From a checkpoint of a small transformer trained on Wikipedia.
Architecture: learned positions, no biases in attention or MLP, tied embeddings.
Each number is 500 + 40 x the weight over its row's rms, rounded and kept within 0 to 999. Layers, rows and columns count from 0. Numbers have three digits each. The size before them is the row's rms in percent of the matrix's.

# down: layer 3 MLP down (transposed), 1536x192, rms 0.126, rows 622-653, columns 0-95
# up: layer 3 MLP up, 1536x192, rms 0.146, rows 623-654, columns 0-95
down622 096:471479555521460508518496527505453598501511471515480475517424519498478470466406560485521533504502515451551426397491450489502460482481522509530582489503413509517510522510549428504477496518537454600483478465478499516499503514484471454552440545517537459492534455456506576436490497535429500479
up623 113:567483603540498499550406533504473469472480485523491492512526491541435522456538531496475501522442539436476429539496517531550447457506457541546478483455504483480531451511400505539503489503562503485458477515497559486453506468516524471556479499495523503544436513467466471489517426544416518505
down623 107:524614485487483480445485563521496536504485547464506510429541476525459461556490477558564499502483505500505505490520439496485510507521399436537485455604552506450563533461504539495394547504485501531511422498566452505539497454494510507480504502449543545432530477541544409523442447436548495542
up624 080:515515496555536518462522488494497532498478546508489511553533574483494530452465410452475491516510519487461479532504520508587482521486471507495537480433618507499506458501503500476462474491567410491465480580550469492541497467502465560533518547497507460454414499455573493505508491521498493411
down624 098:545505536573468466521503509506526490420519577529448489435430517432488542511538549490504509488525434540576486528456482489494546507572499527523508463550469433466509483575540472459475503489481377558538474476498494582533489521506521515524503583539547471527524521509505523561557508492513527494
up625 097:516476568542453542509508466495502500480532475545499500536551505511465520432496467489564527540476485442470488537493464513529523549529423535443466434487551547538450489482513486485517511499478510478466463508568487497550486493461527522576412506479507513530421500436542526484502541540556499475
down625 094:483499477441537522546496463515533485483551526517516450538500566438436494525447493525427519464457542439466474554491567524569516487528480510488510418541563423447452468486454548498531480475600501470496567568552503487474528472466492551554480510488427559399478471480502552502562473508505517471
up626 102:527503512514509499525577538527570585498417523468522555486506601445471468425503407422473522520554564503486494478476495502499506489515482429471484470508525508539468510472506511458538439524527555487504538558575428515553501471517464548601496518531479574474488553545515417511528482521534457540
down626 087:508436549544515534512491442530497408438524430533523554524433529493464478496557559471544456519410572486539457458483522458485575466479473541426486472525502517519431559488519555475549475573489541423492517505447448484464492534458463519570493523521539486468490513467484549442539542531518537494
up627 115:489534574497475578518536459503505493444432479503513528505478583522353575468481483485533479520494491521475493479520495538457549524513497463476478497505521495544542458551469520417506488500517474439479466541544509496564425490551504555503504522500542410485493374450487491450481485463512476440
down627 091:440498546511478471572476509454468530467497503504478512509501497506487532536423481465469436492529529454483454459506452510505500460480553454549487559540489475525485434451564485482486516458496446504496504531560553510540479437435509574587468541488507533457495454481405491421449447496489534544
up628 093:515466473486533548497534547551473566505459510619506519552526546475453487488485466465381473513476540479461473548481567512576519457501460465494437474498511503462473495525461476517487527564502489486491474483495468489535519493505457517502551561552500489526557511540589515510533550531461514521
down628 120:588504496518463490499540426468552514461487540536487588464518542432480578557458495560462514451455476479479425510473523510523488453528517564492464475544572494470563515499509537461459495524523425527473482545482448544415465507520495507524565492589445505456556528513562473520492420502472463495
up629 114:454444442571463548547441440504512532475485388570465516499517494490464556482510518435479476482531493487416447508471545576572482481481488563548554514526521548454480467467486527570547536503486410430489457464587488493524510564501520486475417536481481497531478410460534541512514502513473547463
down629 110:475496489549512489484423505511574503365546441483530535510517515549508546602474511542552439461456549529486559418456460535503519441500439495547527462467490539520538462491535473437510518540484501539462477492541532489569457436512501486460442527522480509458527471534504536514564527489430519461
up630 093:500506537556480516473510530493492503547533431520493526510453466473446438496526504543445516482458523434507495465435484527491586474458490472459527536527543432528451492552457575544495535506483444455472543496490598483485485488472501451438525526492562488492491522471603515414577502524463578462
down630 075:477482447566522531474538540444519437468467510485457463520500454483539531494449502423530515470518583500442527548515456497480504506519562529485505464571492475464432540501492485526497551539486561511513476523479482515496511469478545542547545465537449486531443463502515469538477418504568477511
up631 099:489537568513519612517598485476516516488462458532490502486539500469449517463483470451506488439490492447485494519462521508514477476473470561524481537435527529505514382485509499521515492546436480489518518466558504503521484590551582532440426518537488538416497477479543528469486443468493566527
down631 084:495477540422446486611513498580441557499505520444491459371486485445423487479519476499517480521451502524525480477569533497513491458493480520449548494550550520542497484509441502453522426496467580571575533476573533508440471440479459525510485493467478582441512480520564521578539492483465501499
up632 087:570528534496488539454495459468562490468566539462536514529566496460499488503456490463517474528491504488494563505519467496520477514544508540592483460490554532470463507455544544509478454496524503464446446466514496500471499518502466534455496505568486580410486522535464517569492433485483438440
down632 081:546506505463529521524581556530450561548455539514497405537428510503490477486477479545498517467550446514462494494474569494463544504462545524476516506576493535438455556505468495509479527556534464519582528517478522513560501417591568466556526477539536419526467504504481460484511550510526529488
up633 085:582474496536462554454479475538460501437521508542460490550550478524529540445477515521438524465515495476479548499500488484563486519463406540436527516528469479444496458549510495477465449511540514487435508482508441475548544510524419600505521555478526452447450449494559528574584438483491488465
down633 095:527479481463546409547558481471534529482557457462436540469620555518510523471472511475447524405469547509544464501470528492547414425553562517527517466489534440537443451502502523481508435512575543548522479460499485499546551519526493636525590474503490556524486491526512557495489524496423551479
up634 116:552433515544482536558505503542512549502470500520458521496543550534444498419469480522476505516541504433476461511470513512565484494557475481443508505489568545430500492546444549559427507582549513426474497521566488485534491496488517560557459583541454499494440451548489474484448529499527477467
down634 115:467471504499480527515561551559500558471493468398477536342535552526541478465487459463483502569487476488489527485497463552514450486456478515484506507497514518550534496458491490508484518473424484534417432447526510507504565542493523484558517500444463456525471439519489528495545539501532570513
up635 098:596490506580523483471425511477435469469475487485482480496528574503457450424499471520553515486539520491440475540543463531539463482482493479499464437478543558554504491461514493578511474574473480482506481482602442504544545582540540563548489518496472553499437524542434530497506464582416482488
down635 091:481489418490428461509453430508565504522511467526522415463554511489503504521463516488453480559421464536515475558539547435451490436575528486448501532397460574498540472493531461508485463451489495489538445565582470513457460499440409500466501577506508487475529560461532539539420506470485506490
up636 087:495521558478501463532475498479501489420475476561511485543521486443473508484483451522515455499502522510500502566515502562537497484531391488511475513438528593423473457554493466542454427553548527455490496476490521493523556526511467593549423521580421532499502522480485452531484425492468440436
down636 107:501525508502522459462479504521485502423458453548499541469551573513459482513394510498498538478483523534356524547508588490506513448546445524591511576485598463404515476497491523570493521498479440515473472448496523489536447587512522460493423532555458491522535500516461529474481488492521538453
up637 110:524482449536477538457499505558562537485395488525542478525547521484515469481479464444463471593526524451467469546480502499515544462523500445433486457449509541501479561470433511543524534570528543483500521504490539498511538489455491483620450492477465594516492429589545454509487553575493476439
down637 106:432477463507454443532515494461462548442519502491539513453546543437552514459528482525549473437374493529517480502505472463501516524544580503491450491457526461529541526442520477399456586520446475544435454451505548467467539575516526503493466466447487481482546499490475467526491519452456417520
up638 109:544429552502484528540500515444494485489520527550551482517507498514405567518491521536463570524475491507561421476470514560572404504411470538571536505417495472496506471513472534489507438516484519521490494513558552470549462521486561504516465493498504457527477518469447570478484484533514557516
down638 104:428565531501484447553520538530571509463548525510488528437588542494467503466489493516506438519529457450471469430529522520465549498478474565458498525431515499499463497460519465453434505413491520562425504505530485511538518506429405482414548497503491499532481555488411455533507430461520473532
up639 086:463528533484508571488503481483395500517465492500486441559533492488506574524458448423504529503503500530401461511493467600498429500481473533529470502460563533527501425522505501461534474472480443506476454489568422498511477594557451640499469559474516446455499454452489536453482469496487518450
down639 110:571522456513521492427520501525440525536542564527580415467512537503482484517530440481453584506456519418457570582454501493445475480512451527477526455509454447472435550498421524526499503448532548481523491516488585501533522529473517434476499548491482500479503521527519529556457471433498441584
up640 107:614472436589511531522464482500493609506402453559467481518535508528455508413497497413462514488487480481469443529476521470529411509405393561516471492429531515427498486515440547514526471486454521515459509556562465510485535540494547602520436572507523512526418492499479506490525506475518494478
down640 099:475552515442468451522540516521486456441597544480481519409503439466524488468509504470472470419486471565542589437462425515471500530518509523473550516504482538554513469553494556499487514510476548514521473551526510524525496513591521527404513449471407533464554524569512480559536441531434585497
up641 086:506525481457489542400559509477525474455446446438510508551456558440446545564453430456562476567469498523436463496503501553601564491512479491506477528430587538564541420422511508467492498477531434500457411510530480517518460510522506567515493533510450512471464458456496509448458527483463503433
down641 118:532537522537517456424500493540619550528505488518525541435518515499481504456541493500499458546528560455528546520529501497498435529490483492511454497525507444422423504478535492526480464456484474494511497554552422482430542516442462474508479511489524463451444530507563492586516452468425506507
up642 099:509415470499529517469573487535508461509533495560494518492549491412512520522506422491444496484501510508497457531416531532536526585516500462498572515520556514459432461512553546478533527505513454490513495454557484482639523541562548548484563484520455470559516490560599482441513575538556586476
down642 095:465485520480531470492466424543505554539515510525458463500542561507584472484455536529482562472420507447448483445524525505430520519505506566487505543438493555524484449458539445508426522489468459499477442493428556508467520519532489476508456501488490467539465560503492484482480524447568440439
up643 104:552437471516504553544454513468490518564458498508545496538463507491536559445455547478472580545476481449506424492447485527529437486483497505524543482405486485469585538463493510540471460475528489433513499550502535487526519547562511461502501487477535510536492492462530476519461456503493498518
down643 104:562493519473540559501396460497477511587457489506510534539503498524467486405538519522569513536524538421576477492476552539507486456553457469503525499477504439487534539483411502509454541495507452558516463559447496511457539571439418498462499464483491535539453457485498499548504526539525490486
up644 083:485460499507492527439528467470520527488458474524528501566514521454437493464447413435453536533470542457456450515488528513572497478463444494464486472435522512469505472469507515459512524498545480468441405543543534486535512537491478490519523521488446528550460490499570498479582468514516533454
down644 100:449507505464500471477509496489469505527537468448486451475474505510552504402507530510530521433447476428514466460502516496560470528493594468464554525490553515461542492455468501467547510518509528487571523493557537472515461474558546491538569415524472525562545458482544591470490521468492466572
up645 099:482528448526511507505549519520565565460518472473503445503553466484468517471511513507496530560500497526519458525482528505551420392440534531547428493471519519530574488422476504445555467538533442535499485527550553491532444555486589518491454555510471516544498502541503543467420510502458562492
down645 088:482562499415465518590526505516486491469539510520537456443441449568528487463509529597513495472502372521503523471514491541534516497457530529547557598450539439476596549473451527554563506500520535559547464505524489505492546573514512504509494485486603490518516496524546497513461526534554565544
up646 102:491491527467502499379582521497529477464514465583561446482587530477448462491445402506476468474524501518555503575520522466533495475534454456497511472476535550519458417497526536455550547552516456531506480402502545493575482582558532512559467476545487521551458489533508511481469524557500483427
down646 095:564432477422497518474464503491545515498518525461448515507456502476494551502577533521495553570457494496480529442451411485425594471535575493447493510511504470481448468486495510488594516473420521491500458509515587487492533546450465527538520536521474530492525541487562476537569567485446510580
up647 096:530516451572496538497501442489414501397555464514446455525533491523521441488522514520454502517539502486525490593463515451475420523493486523546435498506541456487492422447441503504468506568614488468471451465528477502540570464472513521467455508483471489543399496439489496451545476487466536498
down647 093:522447507521502465465458506557500559478580620495452465466555598499520476536484529480566435448564523473551506544502493444498533482544459535509504479422417531452538544579535541414546469514507482499581549533518457484463510523456482490505463522526517505425544509513513528483510533451475511508
up648 099:494526468522487491470459494448496521415573473509544428509513520525465568523440475495510539514509551503496582566470459477523511457522490495478468482450505480488453454476480516443578555466516463557431445550515518505543484577489528548484454546455487525489447454542501534533544583470476503503
down648 090:467554427545539460548456487472495452622496482470528479450472522541516497527484573465509534439496497530495565450492468546463539587490494458530484478471560495557435548441488495478524515461480509436548457465527490503455503505516481523406502467471580504472577506578550512512494510511476480554
up649 105:508435490509510490503599543563466567502531515521583439511519515492560557534500512425478564513487509509530461532460519527528415466389518548553570530408480519464548484484455492480571432498472544538518547516575477485534396529529602511535445518494519528474530549504508518520431525468500453514
down649 107:526503468378494530460588512509518548502498547495517446508406458518521458478548535544567544529434446525555502504509469541458418500458519484433564514583493501499470517463500534526559494574459597492524508533482507494465494519511558506514469466473536515506464568483538515487497481442551504559
up650 108:502470544501473521538512441501473496504500535542436466554521562492420498478512493532481500524484501479486484504475527508514508449489444530510468440467533523490521463518389538520402528538528436545467476509518471488523522440455463646520494510492439519522468505462550538507472528553546499411
down650 115:497558519496541457493489501509500509516471507505416570574529569507424487530545458496511526465539504506528516524475551495506497558529461506463543503477534480429423465532459549453497542426529516478520530580433410493489530454512581486507522467521471474455452480429494511510517475551509427445
up651 108:551557519475532509489550481490561500558528439493548505521544525476484491471507485522555484488520504478504456463469465480484419520544508565566460492473573493416478506505497468449513439533549549518472443455499486496483492481524501509516460461496462568531497441557500483505531545497494489365
down651 099:481440521458530515509459519524452517535472417495500428520444449459541530437478553430547514524495479472419460486537550489441474507551481521494573560539461498432473589538509593493485502506540469507470537490516508508581506538548542508559442489523488487508544461506518476500574592475516483455
up652 106:513512439457523528484539511549484486497452486548530525525551478454513419482486462433446483540483512453412471544484587482517511473500479504443493477459599576471431451495464546563562434573502475513516484480490482495535516594496464496527478504571434546523434426531545494498528379527509503508
down652 099:474519476542505473532559517552451524466529518459480500423557587527618522538521505489470570501435449546550501483497490517537475454523611467537517496486486451480530532464543496416493608505480465552460464417568464501493526512551449503542498444477511439469567488479486466580513529474488493512
up653 074:502465544489534491511494489534481563501447512516508448579511528457471488564497510459429557476498545464513513470494559528527427494480444533487507475474478466457504466452524508471438508480595456491465546537514487477516532456507462549496467552475512482495553407535580554519484510455463485481
down653 063:546516499483460436529433440390552524573492464541483541525463580555466523510531554507518508509473531468514515530456525448476489447560529569548551462514504457506428486563502557451528504524520453488564559497443477531421438490532489498488474451500529526552550418559414502566559510472551560501
up654 064:523456533519518557478521484497458499457474476519528441591500515499487542488459477478451543506476547462468468484506492524564438458461454527492465475431501491462485413510456543503466478483564496437405455540560468491551491526496528538530443554495473503495490431500552521497535480504460505459